python train.py --d_model=160 --vocab_size=735 --activation="tanh_gelu" --norm="layernorm" --positions="learned" --qk_norm=false --init="uniform" --optimizer="soap_variant" --beta2=0.95 --warmup_steps=200 --schedule="wsd" --decay_fraction=0.685 --dataset="wikipedia_en"
Each number is 200 + 40 x the weight over the matrix's rms, rounded and kept within 0 to 999. Layers, rows and columns count from 0.

# layer 11 attention key, 160x160, rms 0.154, rows 72-127, columns 32-63
171,237,275,248,162,247,183,202,174,152,180,322,212,241,189,200,198,237,158,221,177,156,222,164,237,198,208,140,205,187,235,217
231,270,231,186,199,184,108,237,207,115,239,202,168,253,150,231,235,105,184,255,207,228,212,237,159,220,209,183,170,256,269,153
214,141,205,282,193,266,215,211,145,155,216,278,125,226,198,137,205,214,157,214,245,162,208,234,250,307,339,240,192,198,209,132
202,279,221,265,134,205,174,148,257,204,174,199,198,100,154,166,192,183,170,215,196,214,167,178,138,192,218,177,226,213,292,163
283,189,194,142,143,235,170,97,197,231,173,236,280,232,183,250,150,280,203,242,156,254,249,87,179,257,238,154,212,209,153,212
146,177,238,223,161,179,195,132,133,177,188,197,239,232,255,187,253,204,207,134,164,205,194,163,176,290,182,225,157,225,187,230
171,214,224,180,240,173,271,217,171,207,195,237,157,212,95,175,202,189,238,172,166,195,149,253,231,238,175,180,192,229,208,207
212,140,200,235,177,222,225,264,161,207,161,147,225,203,249,228,272,189,230,246,131,233,207,192,274,185,188,232,177,201,190,240
130,224,138,196,239,235,119,214,202,185,155,186,205,174,182,187,214,204,213,204,153,149,218,177,154,165,157,180,210,155,209,223
200,133,173,137,162,190,122,193,173,233,274,213,271,219,264,257,197,232,238,224,184,257,177,179,221,202,291,232,248,287,261,174
229,187,147,162,161,217,253,244,181,227,199,168,162,156,127,178,165,211,201,173,231,243,187,156,237,142,182,187,234,186,168,215
211,241,174,248,203,216,205,196,283,122,167,145,197,271,177,165,274,183,151,145,231,139,199,129,224,202,276,221,258,147,168,254
230,130,145,37,156,158,199,212,285,224,258,228,120,183,157,243,177,248,180,124,290,203,142,234,214,225,177,153,225,228,193,205
137,143,231,268,136,186,253,228,244,207,263,149,223,330,163,223,218,242,199,236,204,243,223,152,221,196,222,168,140,154,211,273
242,209,176,236,178,210,204,131,245,202,242,183,191,167,173,269,162,258,229,182,189,229,176,215,225,192,183,201,249,193,188,158
150,205,160,195,228,267,150,224,176,202,297,172,87,233,127,214,112,199,203,211,209,181,201,181,199,243,164,233,167,222,209,212
222,170,250,241,251,158,293,226,158,248,237,198,222,196,108,184,248,191,162,170,195,240,199,174,213,195,169,268,252,216,211,161
190,228,273,191,170,236,183,173,205,179,228,210,258,202,175,242,186,209,246,166,138,179,169,187,209,106,272,248,224,251,296,209
125,246,200,356,185,141,273,251,165,264,271,182,192,170,183,206,225,230,212,198,165,224,168,169,244,286,247,206,158,201,218,241
231,293,247,237,202,101,131,145,120,119,236,165,209,126,235,232,147,242,182,266,193,135,153,215,258,205,164,230,150,191,175,244
147,98,223,148,226,232,163,272,220,200,191,267,182,188,223,269,172,164,187,166,199,213,217,220,196,141,212,148,230,165,244,222
179,180,130,222,174,206,274,198,233,193,187,212,208,247,209,169,143,176,214,180,208,170,122,279,235,170,160,254,267,274,286,199
257,250,226,242,212,259,209,240,211,184,252,259,218,254,160,165,175,244,248,164,267,177,228,136,200,190,188,214,214,196,185,198
204,251,190,188,191,207,205,169,251,227,176,184,320,175,188,140,209,150,233,268,198,200,159,256,264,138,171,199,118,198,194,253
160,187,235,91,184,162,190,238,190,168,222,223,128,201,218,196,169,187,151,173,186,223,186,207,191,179,205,150,234,204,194,213
157,224,113,143,162,155,140,213,228,194,240,174,209,117,90,161,200,247,135,280,165,204,175,197,226,165,132,162,121,194,259,201
194,244,168,138,219,233,216,193,223,183,265,233,245,206,213,225,151,292,201,197,216,209,180,172,236,174,164,190,162,191,125,245
160,178,177,261,164,232,150,248,166,184,210,169,167,206,260,256,252,190,230,130,265,192,232,126,177,170,147,222,202,175,214,186
256,252,239,189,217,176,166,245,307,175,162,217,156,135,199,217,177,214,226,141,253,248,80,209,218,169,206,259,134,192,180,199
150,175,166,172,195,155,189,202,232,256,209,201,281,149,215,191,212,261,135,156,194,261,154,110,140,168,204,268,256,206,182,211
206,167,159,229,199,191,275,204,248,165,289,223,210,203,240,168,216,228,268,212,183,238,255,196,165,158,180,178,282,144,210,173
231,170,277,169,194,157,165,192,206,257,160,198,217,232,226,262,162,196,207,154,230,195,212,169,149,221,184,208,161,268,186,251
207,235,141,96,131,174,150,155,236,195,225,114,214,185,226,191,173,210,221,220,163,175,183,182,205,158,154,183,221,133,236,171
186,205,255,162,201,264,194,173,225,213,285,220,150,220,197,176,175,270,221,233,234,235,248,181,159,240,182,225,209,222,251,179
219,174,212,159,204,226,192,217,232,253,229,194,174,186,223,201,217,227,168,179,174,276,139,133,207,225,170,198,192,126,189,195
232,149,284,143,239,204,202,215,239,164,139,203,220,191,146,201,239,143,227,218,240,265,95,237,130,182,246,197,213,126,186,260
208,200,189,97,245,256,193,197,119,191,163,254,199,132,240,169,151,179,144,197,220,196,241,201,187,229,199,228,185,183,143,230
184,277,202,150,218,145,218,154,188,138,261,273,159,155,273,260,251,176,226,104,160,194,236,192,220,171,136,99,238,221,258,167
190,246,182,238,244,242,145,146,193,155,185,185,241,208,166,89,242,210,164,311,243,209,245,219,238,190,134,141,213,174,132,175
235,106,149,180,236,227,255,257,197,229,197,260,210,163,267,183,295,192,214,246,175,127,301,208,177,117,171,132,261,160,202,233
175,228,234,201,146,204,188,204,194,187,199,169,234,257,174,201,206,234,195,196,240,214,271,120,187,205,169,132,111,209,144,194
224,216,193,209,189,207,258,169,217,195,159,196,219,181,70,118,156,199,215,220,194,171,219,151,264,200,268,191,178,226,157,246
162,152,214,190,254,190,266,230,178,156,233,300,236,172,148,172,216,199,205,227,130,186,294,120,153,185,145,173,158,172,163,276
241,161,213,85,192,250,186,261,108,250,193,148,205,234,202,197,228,196,209,206,103,181,156,142,185,222,205,203,206,130,231,258
156,146,168,233,198,200,216,297,188,157,275,185,244,244,93,170,208,200,166,201,217,177,206,193,139,213,217,232,236,230,245,197
233,201,228,253,172,213,206,148,181,200,230,213,199,127,243,188,199,80,234,155,208,170,77,226,141,186,182,291,220,206,220,205
241,219,220,136,253,218,226,214,258,185,178,256,161,217,183,166,251,264,236,185,209,201,185,166,188,294,186,155,186,193,210,145
207,253,187,208,206,308,181,200,168,181,236,240,230,197,232,273,186,181,212,211,150,164,212,211,216,231,258,157,286,221,183,169
228,213,188,136,231,266,196,221,207,157,156,265,135,201,181,123,208,151,264,199,116,189,195,238,224,197,148,234,160,185,228,217
224,254,180,173,221,179,211,250,237,194,246,103,192,287,215,164,205,175,259,217,221,227,301,208,162,178,194,233,92,177,182,179
224,239,216,154,207,125,195,222,198,154,189,143,187,188,263,203,246,186,159,212,196,199,172,227,163,276,179,182,206,156,311,200
126,176,231,167,213,269,195,212,234,161,223,178,194,167,212,192,130,214,184,124,201,122,260,164,212,248,245,210,233,233,206,143
178,190,93,169,191,167,150,202,171,250,165,160,234,180,245,213,201,181,148,161,234,150,192,231,309,195,224,220,279,214,170,145
130,262,185,250,237,249,234,159,186,230,236,156,207,176,197,182,215,174,234,90,188,107,214,192,193,238,254,206,155,142,222,191
234,137,213,231,192,168,169,183,214,176,171,92,197,272,207,252,171,190,147,218,292,200,282,142,201,177,146,155,191,133,64,251
233,160,170,216,193,168,137,182,183,179,314,158,276,202,199,221,127,213,208,187,230,211,192,218,178,107,210,294,192,210,275,217
# layer 11 attention query, 160x160, rms 0.15, rows 73-127, columns 32-63
252,212,225,158,143,232,178,173,180,155,183,167,249,230,213,175,215,138,175,224,235,197,135,290,240,257,202,184,231,195,198,176
248,139,165,322,193,314,169,221,124,281,211,288,245,249,137,196,174,257,190,195,217,251,179,238,143,158,291,231,256,206,220,126
161,184,214,171,143,241,154,186,197,178,185,215,117,171,148,226,124,135,237,196,239,267,168,187,151,205,201,224,216,254,151,109
243,177,163,156,210,185,241,158,194,145,222,178,220,105,147,154,214,231,232,241,190,271,144,169,206,184,254,195,177,172,157,177
97,220,255,274,152,240,252,212,79,187,208,193,253,230,122,221,253,207,213,189,210,243,266,183,217,287,130,187,172,187,188,213
211,248,122,159,206,200,225,163,210,229,223,255,206,124,171,155,148,222,152,148,180,245,272,209,234,281,218,222,167,116,144,247
168,188,206,248,141,227,178,254,167,240,187,168,225,169,249,178,228,153,210,172,121,266,251,176,194,176,79,162,216,197,138,136
176,277,152,204,209,227,250,198,152,200,112,171,185,218,222,183,247,176,258,207,137,124,153,184,237,213,198,228,143,185,212,173
274,144,217,177,197,182,173,147,246,238,183,202,150,156,219,210,233,198,231,246,134,176,155,264,198,214,265,302,131,254,272,166
220,235,204,241,171,166,139,212,77,160,143,267,222,195,148,177,159,230,207,201,136,163,203,179,127,144,159,171,218,183,190,207
191,248,240,242,260,195,244,213,247,156,196,168,99,235,184,201,270,196,207,197,244,192,214,171,147,205,267,167,304,134,259,199
239,181,189,187,175,222,174,150,211,228,143,234,263,220,131,172,199,196,110,133,157,224,149,197,261,225,205,199,166,244,241,286
209,248,209,252,111,255,173,251,209,183,200,163,230,218,218,207,203,191,190,221,162,293,204,282,201,270,230,210,160,198,242,323
220,284,161,264,213,198,229,171,236,238,192,235,222,224,239,256,191,233,157,291,178,298,181,239,204,211,162,117,164,166,192,146
223,188,151,219,228,206,197,310,201,189,213,161,123,237,175,210,208,253,255,294,179,171,215,182,183,178,199,193,146,310,161,221
259,242,124,225,212,221,160,154,197,228,194,227,145,195,113,191,179,216,178,271,206,144,177,142,152,153,187,221,156,174,206,241
242,209,193,251,227,245,173,164,219,174,238,209,209,260,234,227,233,148,276,207,172,178,227,160,193,219,230,201,185,204,289,172
174,219,290,200,158,175,258,166,161,218,185,259,232,180,177,210,262,229,249,135,139,133,157,211,233,205,203,262,193,166,197,262
222,211,203,231,203,164,127,197,221,154,199,141,224,166,191,270,148,187,202,182,193,212,162,167,216,157,152,236,215,148,280,155
137,109,248,185,183,206,113,231,247,151,234,140,220,216,229,229,145,143,216,142,177,182,210,106,178,215,227,191,155,183,215,162
194,218,196,209,233,162,165,204,199,245,184,201,145,234,160,224,105,292,189,227,301,180,189,155,195,181,171,154,203,185,262,230
249,199,192,236,188,203,167,225,259,166,236,157,232,242,221,129,256,173,165,194,254,180,210,114,163,129,273,220,165,231,142,273
170,294,148,205,233,179,190,184,240,186,171,218,227,237,180,183,243,202,134,213,280,194,165,194,218,129,189,221,174,298,204,262
239,209,215,169,165,178,162,246,210,130,223,266,164,177,239,174,212,256,249,199,216,155,169,175,247,182,205,221,186,182,233,192
204,264,120,163,228,107,160,228,191,182,172,126,215,135,124,192,174,197,171,206,143,138,162,197,202,180,105,155,151,240,203,187
243,281,245,152,224,191,239,226,232,172,205,202,206,143,133,177,236,147,139,110,185,188,142,199,162,216,196,148,197,141,218,165
215,178,176,221,120,223,157,274,166,208,161,155,182,262,186,237,185,193,249,206,179,116,190,163,168,177,202,180,283,187,223,174
254,221,304,138,221,171,172,222,261,212,159,206,202,187,254,250,177,178,141,162,196,227,132,206,170,123,196,212,185,203,159,194
192,132,186,164,198,99,102,174,235,198,165,217,165,168,208,223,175,221,228,187,144,163,199,232,127,175,163,238,215,210,192,295
188,216,110,186,252,219,167,210,172,211,267,173,257,302,162,166,240,292,268,162,165,241,243,210,133,255,202,221,209,152,169,257
215,152,198,196,205,195,169,189,259,246,171,171,197,219,200,225,221,246,231,147,211,187,174,165,141,228,240,259,203,209,205,151
158,293,143,164,242,154,184,151,161,262,148,142,285,203,145,179,184,163,202,185,221,137,179,261,252,197,188,202,203,194,253,192
194,189,159,160,183,209,218,151,159,243,184,245,254,182,264,152,174,177,204,242,216,181,223,271,223,259,220,175,113,249,220,244
267,177,165,215,216,165,177,240,179,189,205,158,175,182,176,117,237,182,217,213,124,223,166,234,226,213,231,233,166,188,163,278
191,258,303,179,235,181,172,189,269,161,164,246,212,245,154,163,250,133,157,234,247,237,190,134,250,198,225,181,253,143,189,334
89,133,182,168,289,204,241,229,205,206,178,305,166,173,127,104,166,193,209,229,196,160,176,192,203,195,240,205,148,205,189,177
219,225,180,201,210,95,142,252,225,172,224,249,183,175,251,225,270,134,231,153,166,156,157,236,255,265,167,226,234,193,211,181
238,263,169,202,285,291,226,244,172,225,143,253,176,216,113,172,201,278,130,246,310,277,267,203,194,177,204,186,239,193,147,158
212,171,221,225,234,200,198,192,110,226,248,154,160,280,165,172,253,158,231,196,204,141,274,189,187,124,256,185,243,229,126,190
268,223,224,208,118,247,197,250,159,190,190,156,246,189,191,181,260,236,202,183,206,166,122,225,176,239,184,200,205,155,166,246
195,207,184,193,207,185,93,155,247,220,190,213,178,160,70,176,133,183,178,221,207,230,151,217,157,147,190,172,195,179,142,262
173,286,181,221,164,221,248,163,198,203,183,233,189,234,174,230,228,207,198,209,140,193,217,200,179,183,154,245,220,190,180,164
227,141,151,158,139,140,172,188,174,230,240,149,164,144,228,155,262,201,192,150,119,168,174,195,293,229,189,211,234,194,242,155
127,173,190,249,174,247,175,227,186,218,211,213,191,190,96,200,167,252,238,274,275,234,193,160,153,257,274,231,153,226,227,220
194,240,197,229,165,141,186,153,162,254,229,251,206,252,230,203,147,116,209,179,131,125,248,228,153,227,144,173,176,281,225,264
232,229,143,157,239,179,243,187,155,223,246,245,192,194,194,130,233,143,223,193,145,269,206,267,218,215,253,231,217,216,101,181
200,214,293,218,211,234,155,203,173,250,227,181,201,169,238,231,181,201,225,198,174,141,198,189,192,257,178,276,249,195,194,129
207,225,174,204,245,219,194,186,236,217,192,228,174,164,218,239,233,184,207,161,258,132,198,213,248,203,146,208,182,235,217,156
207,152,211,186,182,206,216,238,289,264,185,160,217,237,235,218,252,226,192,232,240,170,162,264,245,166,209,184,162,162,188,130
146,226,202,165,224,126,187,211,190,229,176,236,196,211,172,241,170,159,181,176,195,207,199,195,193,200,113,139,276,116,227,183
190,169,225,231,257,195,263,225,169,209,243,196,145,243,222,158,198,222,178,171,195,85,246,151,213,248,247,188,259,245,217,222
187,174,181,229,174,192,210,158,204,176,212,206,164,164,230,289,165,215,197,152,201,172,297,257,166,223,198,157,226,181,261,174
133,200,190,269,265,254,223,212,194,246,222,257,184,181,224,230,182,242,315,48,112,158,168,279,222,182,204,181,166,208,214,217
181,213,184,228,209,215,261,226,189,191,150,152,183,215,241,172,217,224,260,205,206,223,254,194,268,219,161,225,267,160,166,182
193,230,150,181,177,206,216,139,265,191,218,196,165,269,145,231,198,183,184,193,131,173,137,161,286,169,273,221,175,228,271,178
# layer 11 attention value, 160x160, rms 0.187, rows 64-115, columns 32-63
285,181,250,228,158,191,192,131,125,183,184,157,299,184,231,226,125,165,235,237,163,193,166,185,242,227,210,164,169,192,278,245
176,203,243,233,184,262,196,175,233,136,217,167,120,99,148,198,131,230,202,209,199,265,177,303,147,223,139,175,276,216,279,170
203,161,134,218,196,273,247,234,187,199,240,168,171,194,204,211,216,183,146,187,126,214,168,163,262,175,239,277,179,89,197,192
177,194,148,173,150,186,207,126,145,147,200,163,113,185,232,230,75,237,274,271,221,136,196,115,211,198,245,178,141,169,222,184
128,170,247,245,144,210,257,145,243,201,169,201,173,224,182,255,257,200,214,225,161,230,131,233,260,174,164,297,237,212,171,207
238,242,111,282,228,212,210,239,122,102,178,263,209,258,187,233,158,179,196,196,211,191,112,202,206,153,152,138,255,219,172,236
256,213,187,258,229,204,131,141,164,223,150,232,242,196,180,150,136,248,115,186,175,156,210,292,143,233,249,212,168,151,225,161
308,173,256,224,286,199,203,120,227,228,177,183,271,175,203,210,210,257,199,180,142,191,170,216,210,104,191,162,159,188,196,276
171,291,182,156,120,118,291,226,167,132,189,225,136,161,215,247,177,167,202,229,208,183,205,223,145,190,216,203,140,174,193,218
142,200,176,186,183,227,139,137,175,134,188,128,176,208,201,238,264,239,136,134,180,151,248,166,206,144,277,178,48,278,196,188
131,226,232,118,167,230,200,217,200,215,159,181,215,118,196,164,216,141,64,240,198,219,189,280,225,282,180,183,176,160,188,143
201,165,198,218,284,197,167,257,190,152,206,181,277,144,182,237,173,172,205,196,147,306,169,207,252,243,243,230,179,240,202,217
161,225,187,212,134,195,169,235,191,198,238,160,165,269,220,168,242,238,155,190,137,263,202,209,238,243,206,245,197,287,149,320
172,193,217,155,169,124,180,192,207,207,190,265,215,213,146,213,160,234,240,260,214,211,207,177,171,288,172,187,145,201,191,119
203,144,121,224,215,132,196,257,228,301,170,261,162,100,184,210,240,219,226,307,160,246,151,194,158,236,161,285,210,155,124,195
207,240,155,148,231,190,216,232,215,322,212,207,253,103,207,172,166,189,256,199,128,155,152,184,224,136,250,286,157,217,149,190
185,203,241,224,166,165,162,234,176,216,196,195,180,213,220,161,167,241,238,182,218,176,272,202,184,178,262,205,289,131,279,168
193,216,204,186,170,196,180,193,210,122,217,230,189,115,185,151,219,217,217,184,232,176,140,174,269,211,180,183,237,257,151,271
164,169,222,154,206,197,275,176,170,263,212,218,209,161,220,200,202,194,163,224,284,202,236,146,261,148,144,211,143,219,260,196
123,168,131,214,218,209,223,221,188,187,215,180,114,210,244,100,116,229,187,221,246,238,171,47,242,95,252,270,241,168,114,149
205,267,175,239,278,196,204,211,209,173,132,227,181,167,200,257,173,296,178,197,177,242,166,185,172,207,238,150,228,164,192,272
230,183,180,194,91,238,209,161,235,201,197,144,189,132,190,146,202,125,202,252,218,243,262,264,206,213,175,128,173,203,215,213
194,157,148,221,248,256,225,218,230,172,193,220,139,261,171,258,211,226,255,204,224,193,190,162,178,148,151,256,198,158,209,205
273,267,174,175,268,204,206,221,217,167,168,197,162,209,227,179,157,157,256,231,141,220,255,201,247,182,271,253,184,116,237,158
191,205,185,214,146,241,161,204,183,212,209,221,254,219,176,106,222,198,163,243,184,232,235,139,155,139,167,198,170,271,148,121
112,195,220,151,172,131,247,193,223,215,198,194,176,203,194,215,193,227,253,213,200,191,244,238,150,229,164,194,296,172,265,205
255,193,224,235,264,234,264,184,262,194,221,210,181,182,252,307,250,239,337,261,226,86,204,206,199,184,245,102,212,262,134,268
142,180,199,163,103,263,245,203,262,163,199,174,241,205,186,211,237,193,246,186,203,154,182,211,279,263,177,224,241,193,232,226
198,155,275,139,215,220,187,299,209,112,240,249,177,178,183,203,199,216,304,234,201,192,209,210,149,290,273,259,177,221,112,266
254,242,296,203,150,127,187,293,228,178,222,183,305,196,251,191,213,244,191,231,215,211,231,174,192,174,119,171,208,228,221,235
118,215,251,182,215,246,242,195,175,193,181,307,229,121,161,193,200,228,253,213,153,230,181,129,227,125,210,217,205,259,186,175
268,176,183,141,219,241,270,123,198,210,220,180,188,215,186,181,265,223,196,154,194,163,106,279,186,180,226,313,118,218,177,218
188,177,176,162,205,238,230,207,167,176,150,281,180,190,162,251,161,208,200,193,215,236,127,208,242,147,118,189,219,200,245,197
165,123,231,162,204,191,201,258,128,140,193,189,272,203,202,169,185,250,248,206,239,206,182,255,189,203,258,160,171,224,194,177
203,236,202,239,225,224,115,182,202,242,207,197,225,168,228,206,209,200,196,174,171,233,228,193,246,142,245,242,201,272,134,162
281,258,173,178,171,211,155,263,175,278,197,168,168,175,152,172,214,153,242,143,158,299,215,186,195,226,210,216,199,165,185,208
125,176,246,212,176,193,276,239,169,124,255,195,243,160,97,180,123,144,211,207,224,195,228,270,186,218,156,259,166,293,159,227
160,146,148,173,215,204,240,172,297,176,168,144,220,192,235,150,219,170,201,219,221,235,187,196,225,179,290,168,152,166,224,151
184,164,201,199,171,243,207,194,167,272,213,162,214,154,211,170,296,140,193,149,253,196,191,152,177,232,216,174,272,126,155,202
157,236,209,258,196,160,236,202,177,178,166,289,203,182,201,220,251,256,211,247,266,193,263,245,183,169,219,154,83,240,184,142
134,167,232,254,178,168,224,213,208,180,212,230,226,198,196,230,117,173,199,161,254,220,166,189,141,200,223,197,173,216,175,184
167,227,238,211,259,253,139,174,201,230,192,225,153,181,248,219,205,218,214,167,168,118,221,197,191,226,196,292,244,176,141,202
217,211,209,200,207,157,154,242,220,202,238,133,215,179,129,202,224,180,206,156,158,184,243,168,215,217,212,214,139,265,178,190
204,216,202,268,122,262,192,217,180,219,261,233,151,192,171,199,238,256,187,232,204,220,165,237,210,158,143,193,144,184,277,214
140,172,252,219,189,248,287,176,232,169,233,195,198,183,155,216,132,213,162,260,200,198,199,169,234,168,229,176,252,202,207,301
158,221,216,226,192,210,211,223,237,211,194,285,213,202,213,178,200,284,224,167,127,233,199,264,182,204,208,222,200,269,155,190
272,154,179,227,182,218,129,212,176,210,193,202,199,135,199,197,232,99,169,200,181,180,252,221,234,195,170,176,238,249,164,220
167,159,183,224,171,206,135,197,254,170,224,173,224,99,175,182,270,230,268,229,218,170,241,222,249,179,236,178,160,172,201,221
188,222,237,165,260,248,197,244,214,187,180,181,177,198,216,169,204,197,149,202,170,232,159,253,211,225,256,185,221,222,180,172
120,193,202,177,172,255,241,229,191,155,216,190,253,219,186,225,216,199,176,246,213,179,198,252,235,202,177,231,192,242,213,155
212,242,209,179,176,210,182,250,245,235,175,262,240,216,160,142,195,188,203,202,171,152,204,208,150,188,212,193,204,214,278,269
141,293,233,197,166,230,189,198,183,180,214,248,203,193,129,160,176,212,211,218,246,143,213,166,203,157,132,235,268,211,187,175
# layer 11 attention output (transposed), 160x160, rms 0.164, rows 64-114, columns 32-63
226,223,238,320,266,186,183,188,203,195,240,235,243,142,134,203,209,196,214,181,218,122,186,236,236,234,181,163,138,165,110,240
234,178,135,213,264,148,260,233,199,231,197,119,190,146,205,171,199,176,174,195,202,232,105,112,125,230,291,188,270,274,130,267
188,210,204,185,239,155,176,176,187,241,185,150,205,223,239,135,265,115,156,268,261,175,114,130,168,158,194,164,170,284,176,145
251,156,251,237,176,199,226,213,158,270,167,205,310,141,179,215,226,213,272,146,145,252,130,232,207,192,201,162,208,263,199,192
262,220,213,182,288,216,153,206,180,165,131,187,149,192,168,229,147,226,180,208,206,238,108,230,146,140,204,217,246,205,205,190
133,198,198,209,196,165,144,120,143,237,215,209,167,150,176,164,230,168,259,234,162,256,240,258,125,242,232,243,254,104,192,181
156,150,245,212,227,166,181,150,208,194,152,196,225,218,247,291,120,226,186,204,209,231,167,191,179,198,244,234,165,209,164,103
286,180,264,169,155,202,250,146,213,166,194,181,220,212,174,301,196,200,220,218,222,208,253,145,240,89,187,236,126,161,173,143
217,183,234,45,180,316,256,197,181,208,192,191,204,183,150,175,187,199,223,143,209,205,149,229,187,146,155,139,194,260,217,152
107,212,143,253,297,217,251,251,238,177,205,189,171,164,206,270,216,315,236,160,208,130,124,163,160,128,266,177,187,264,241,203
141,191,284,250,204,127,212,114,229,198,197,174,223,218,196,242,141,284,253,272,205,217,241,239,277,230,154,245,190,138,229,206
264,190,196,175,211,187,165,146,156,154,179,194,171,197,144,213,197,148,346,172,164,243,212,254,180,164,207,231,194,231,235,211
222,236,197,112,184,129,248,220,185,202,209,221,217,281,140,197,128,269,182,200,286,178,188,230,161,195,178,222,168,138,238,140
252,185,214,203,248,242,171,192,179,156,139,223,193,131,166,106,237,273,231,186,178,168,264,53,192,207,166,285,174,225,203,214
170,205,197,226,207,198,230,215,173,211,268,190,216,173,206,257,237,203,177,237,221,273,174,173,139,157,169,237,238,156,195,196
239,167,202,257,163,175,222,241,183,210,237,199,233,157,165,192,217,248,182,219,216,215,236,257,201,178,123,203,231,200,161,216
197,185,238,224,247,214,198,195,204,217,188,193,196,205,263,64,222,212,306,188,184,261,274,164,173,183,193,236,216,154,172,219
229,212,205,241,200,149,178,209,213,239,216,216,235,282,162,233,236,264,249,174,275,183,267,153,200,233,153,234,241,187,236,212
176,217,173,199,230,172,127,232,200,202,209,211,210,205,205,202,273,178,209,241,145,218,207,151,220,158,83,164,237,203,296,269
197,215,200,188,195,203,206,203,141,247,263,179,108,270,171,137,295,160,151,192,154,287,190,321,209,166,208,231,264,224,237,151
246,198,188,236,227,203,148,141,226,203,211,266,255,127,180,186,190,239,188,203,209,153,220,95,172,145,183,245,118,175,139,206
254,175,251,258,225,166,193,139,244,236,144,192,198,205,285,213,182,202,191,185,160,222,189,185,218,252,167,237,218,222,254,177
199,102,214,164,132,104,118,189,176,169,229,108,195,240,146,247,301,170,189,147,283,270,238,147,175,139,156,121,204,184,254,186
196,186,196,236,191,149,195,219,186,186,222,197,235,109,162,205,284,185,224,228,203,115,266,260,278,174,290,128,160,234,300,153
254,240,249,185,192,124,224,151,356,181,334,186,162,207,234,161,209,242,229,183,235,246,138,209,227,256,230,191,178,178,185,189
131,244,154,266,184,207,210,205,104,154,221,158,233,260,112,259,186,154,228,107,181,225,187,203,100,218,277,223,216,238,157,119
157,139,275,164,154,193,192,268,232,186,188,248,239,199,218,171,315,243,231,176,129,129,250,213,188,260,168,146,135,184,179,195
230,191,119,213,193,132,289,177,180,256,166,132,148,157,268,121,164,141,200,149,196,192,168,201,155,273,151,142,211,164,211,316
113,209,128,215,205,180,153,72,229,117,113,283,231,252,185,154,248,215,174,102,187,279,214,257,248,169,220,198,187,208,187,237
215,162,163,144,202,216,188,183,96,170,131,260,147,217,196,203,247,284,265,166,238,182,186,142,229,193,212,150,95,196,247,263
227,161,141,219,223,230,128,122,110,153,232,129,220,199,221,195,211,208,228,191,210,187,185,228,254,193,172,198,230,272,206,246
257,152,220,235,207,206,209,201,209,105,203,158,223,214,182,134,180,179,258,235,222,196,192,239,153,126,167,115,202,211,152,193
219,189,240,171,233,213,189,194,193,201,233,185,207,188,173,226,269,229,221,229,190,255,206,174,253,195,248,202,263,191,244,199
133,200,201,165,132,220,183,222,169,242,192,166,200,149,244,278,134,225,184,129,183,176,240,250,186,219,158,266,206,341,145,156
255,182,240,130,201,264,191,235,204,181,251,274,260,243,210,161,192,173,212,201,223,227,177,189,238,158,176,160,91,175,172,154
186,206,299,106,238,198,219,199,246,163,199,254,196,154,235,177,164,202,227,197,192,220,236,198,216,272,194,181,175,178,206,219
236,138,115,172,211,216,140,178,212,190,282,178,208,233,247,216,206,231,163,194,120,204,251,268,212,280,206,252,124,261,133,166
198,200,212,236,110,202,187,186,224,198,259,258,149,212,214,191,178,162,186,169,235,263,159,253,222,150,187,172,255,202,227,176
263,208,232,158,215,192,180,238,205,180,241,197,168,153,269,265,235,121,220,226,184,244,262,151,230,272,169,115,166,161,178,223
249,160,181,275,233,156,231,215,212,220,248,140,178,181,222,85,223,243,232,235,208,241,238,255,250,139,179,226,251,265,184,210
223,95,210,163,173,232,200,240,244,163,205,151,185,222,263,246,242,137,175,241,271,195,256,246,134,209,248,205,257,178,140,207
206,210,212,209,191,177,150,188,218,202,168,177,226,217,164,244,259,239,206,187,214,193,220,224,182,194,189,196,205,220,247,213
149,176,160,229,214,252,154,189,209,198,183,227,174,214,120,127,190,167,179,225,233,117,208,179,191,162,127,191,178,228,217,146
184,227,164,243,275,208,247,241,172,181,221,235,260,136,229,126,205,221,207,143,180,184,217,200,258,203,205,207,188,240,239,203
243,179,189,212,113,176,162,256,122,189,275,270,256,213,249,180,200,186,196,241,231,203,121,183,214,188,176,227,185,222,231,233
234,172,231,150,121,160,157,146,196,142,173,193,236,141,191,236,182,168,204,206,156,162,116,208,165,191,226,247,235,266,252,191
187,170,240,256,237,260,204,203,243,188,244,181,196,171,188,196,219,265,193,245,152,201,167,244,219,204,185,245,167,150,144,165
127,117,188,185,169,193,192,197,195,237,277,176,183,188,197,214,194,252,203,233,185,192,253,126,206,145,159,203,282,252,289,245
195,262,184,234,171,282,213,191,183,146,231,153,159,195,226,215,187,208,202,197,201,127,147,203,184,172,138,179,237,223,173,176
211,200,258,229,205,197,175,197,148,289,176,177,211,153,181,230,213,217,246,134,171,141,172,251,202,250,213,90,218,272,139,173
203,169,153,183,219,233,246,159,227,165,250,204,206,231,267,222,271,230,197,177,168,165,184,167,218,237,168,197,248,156,162,287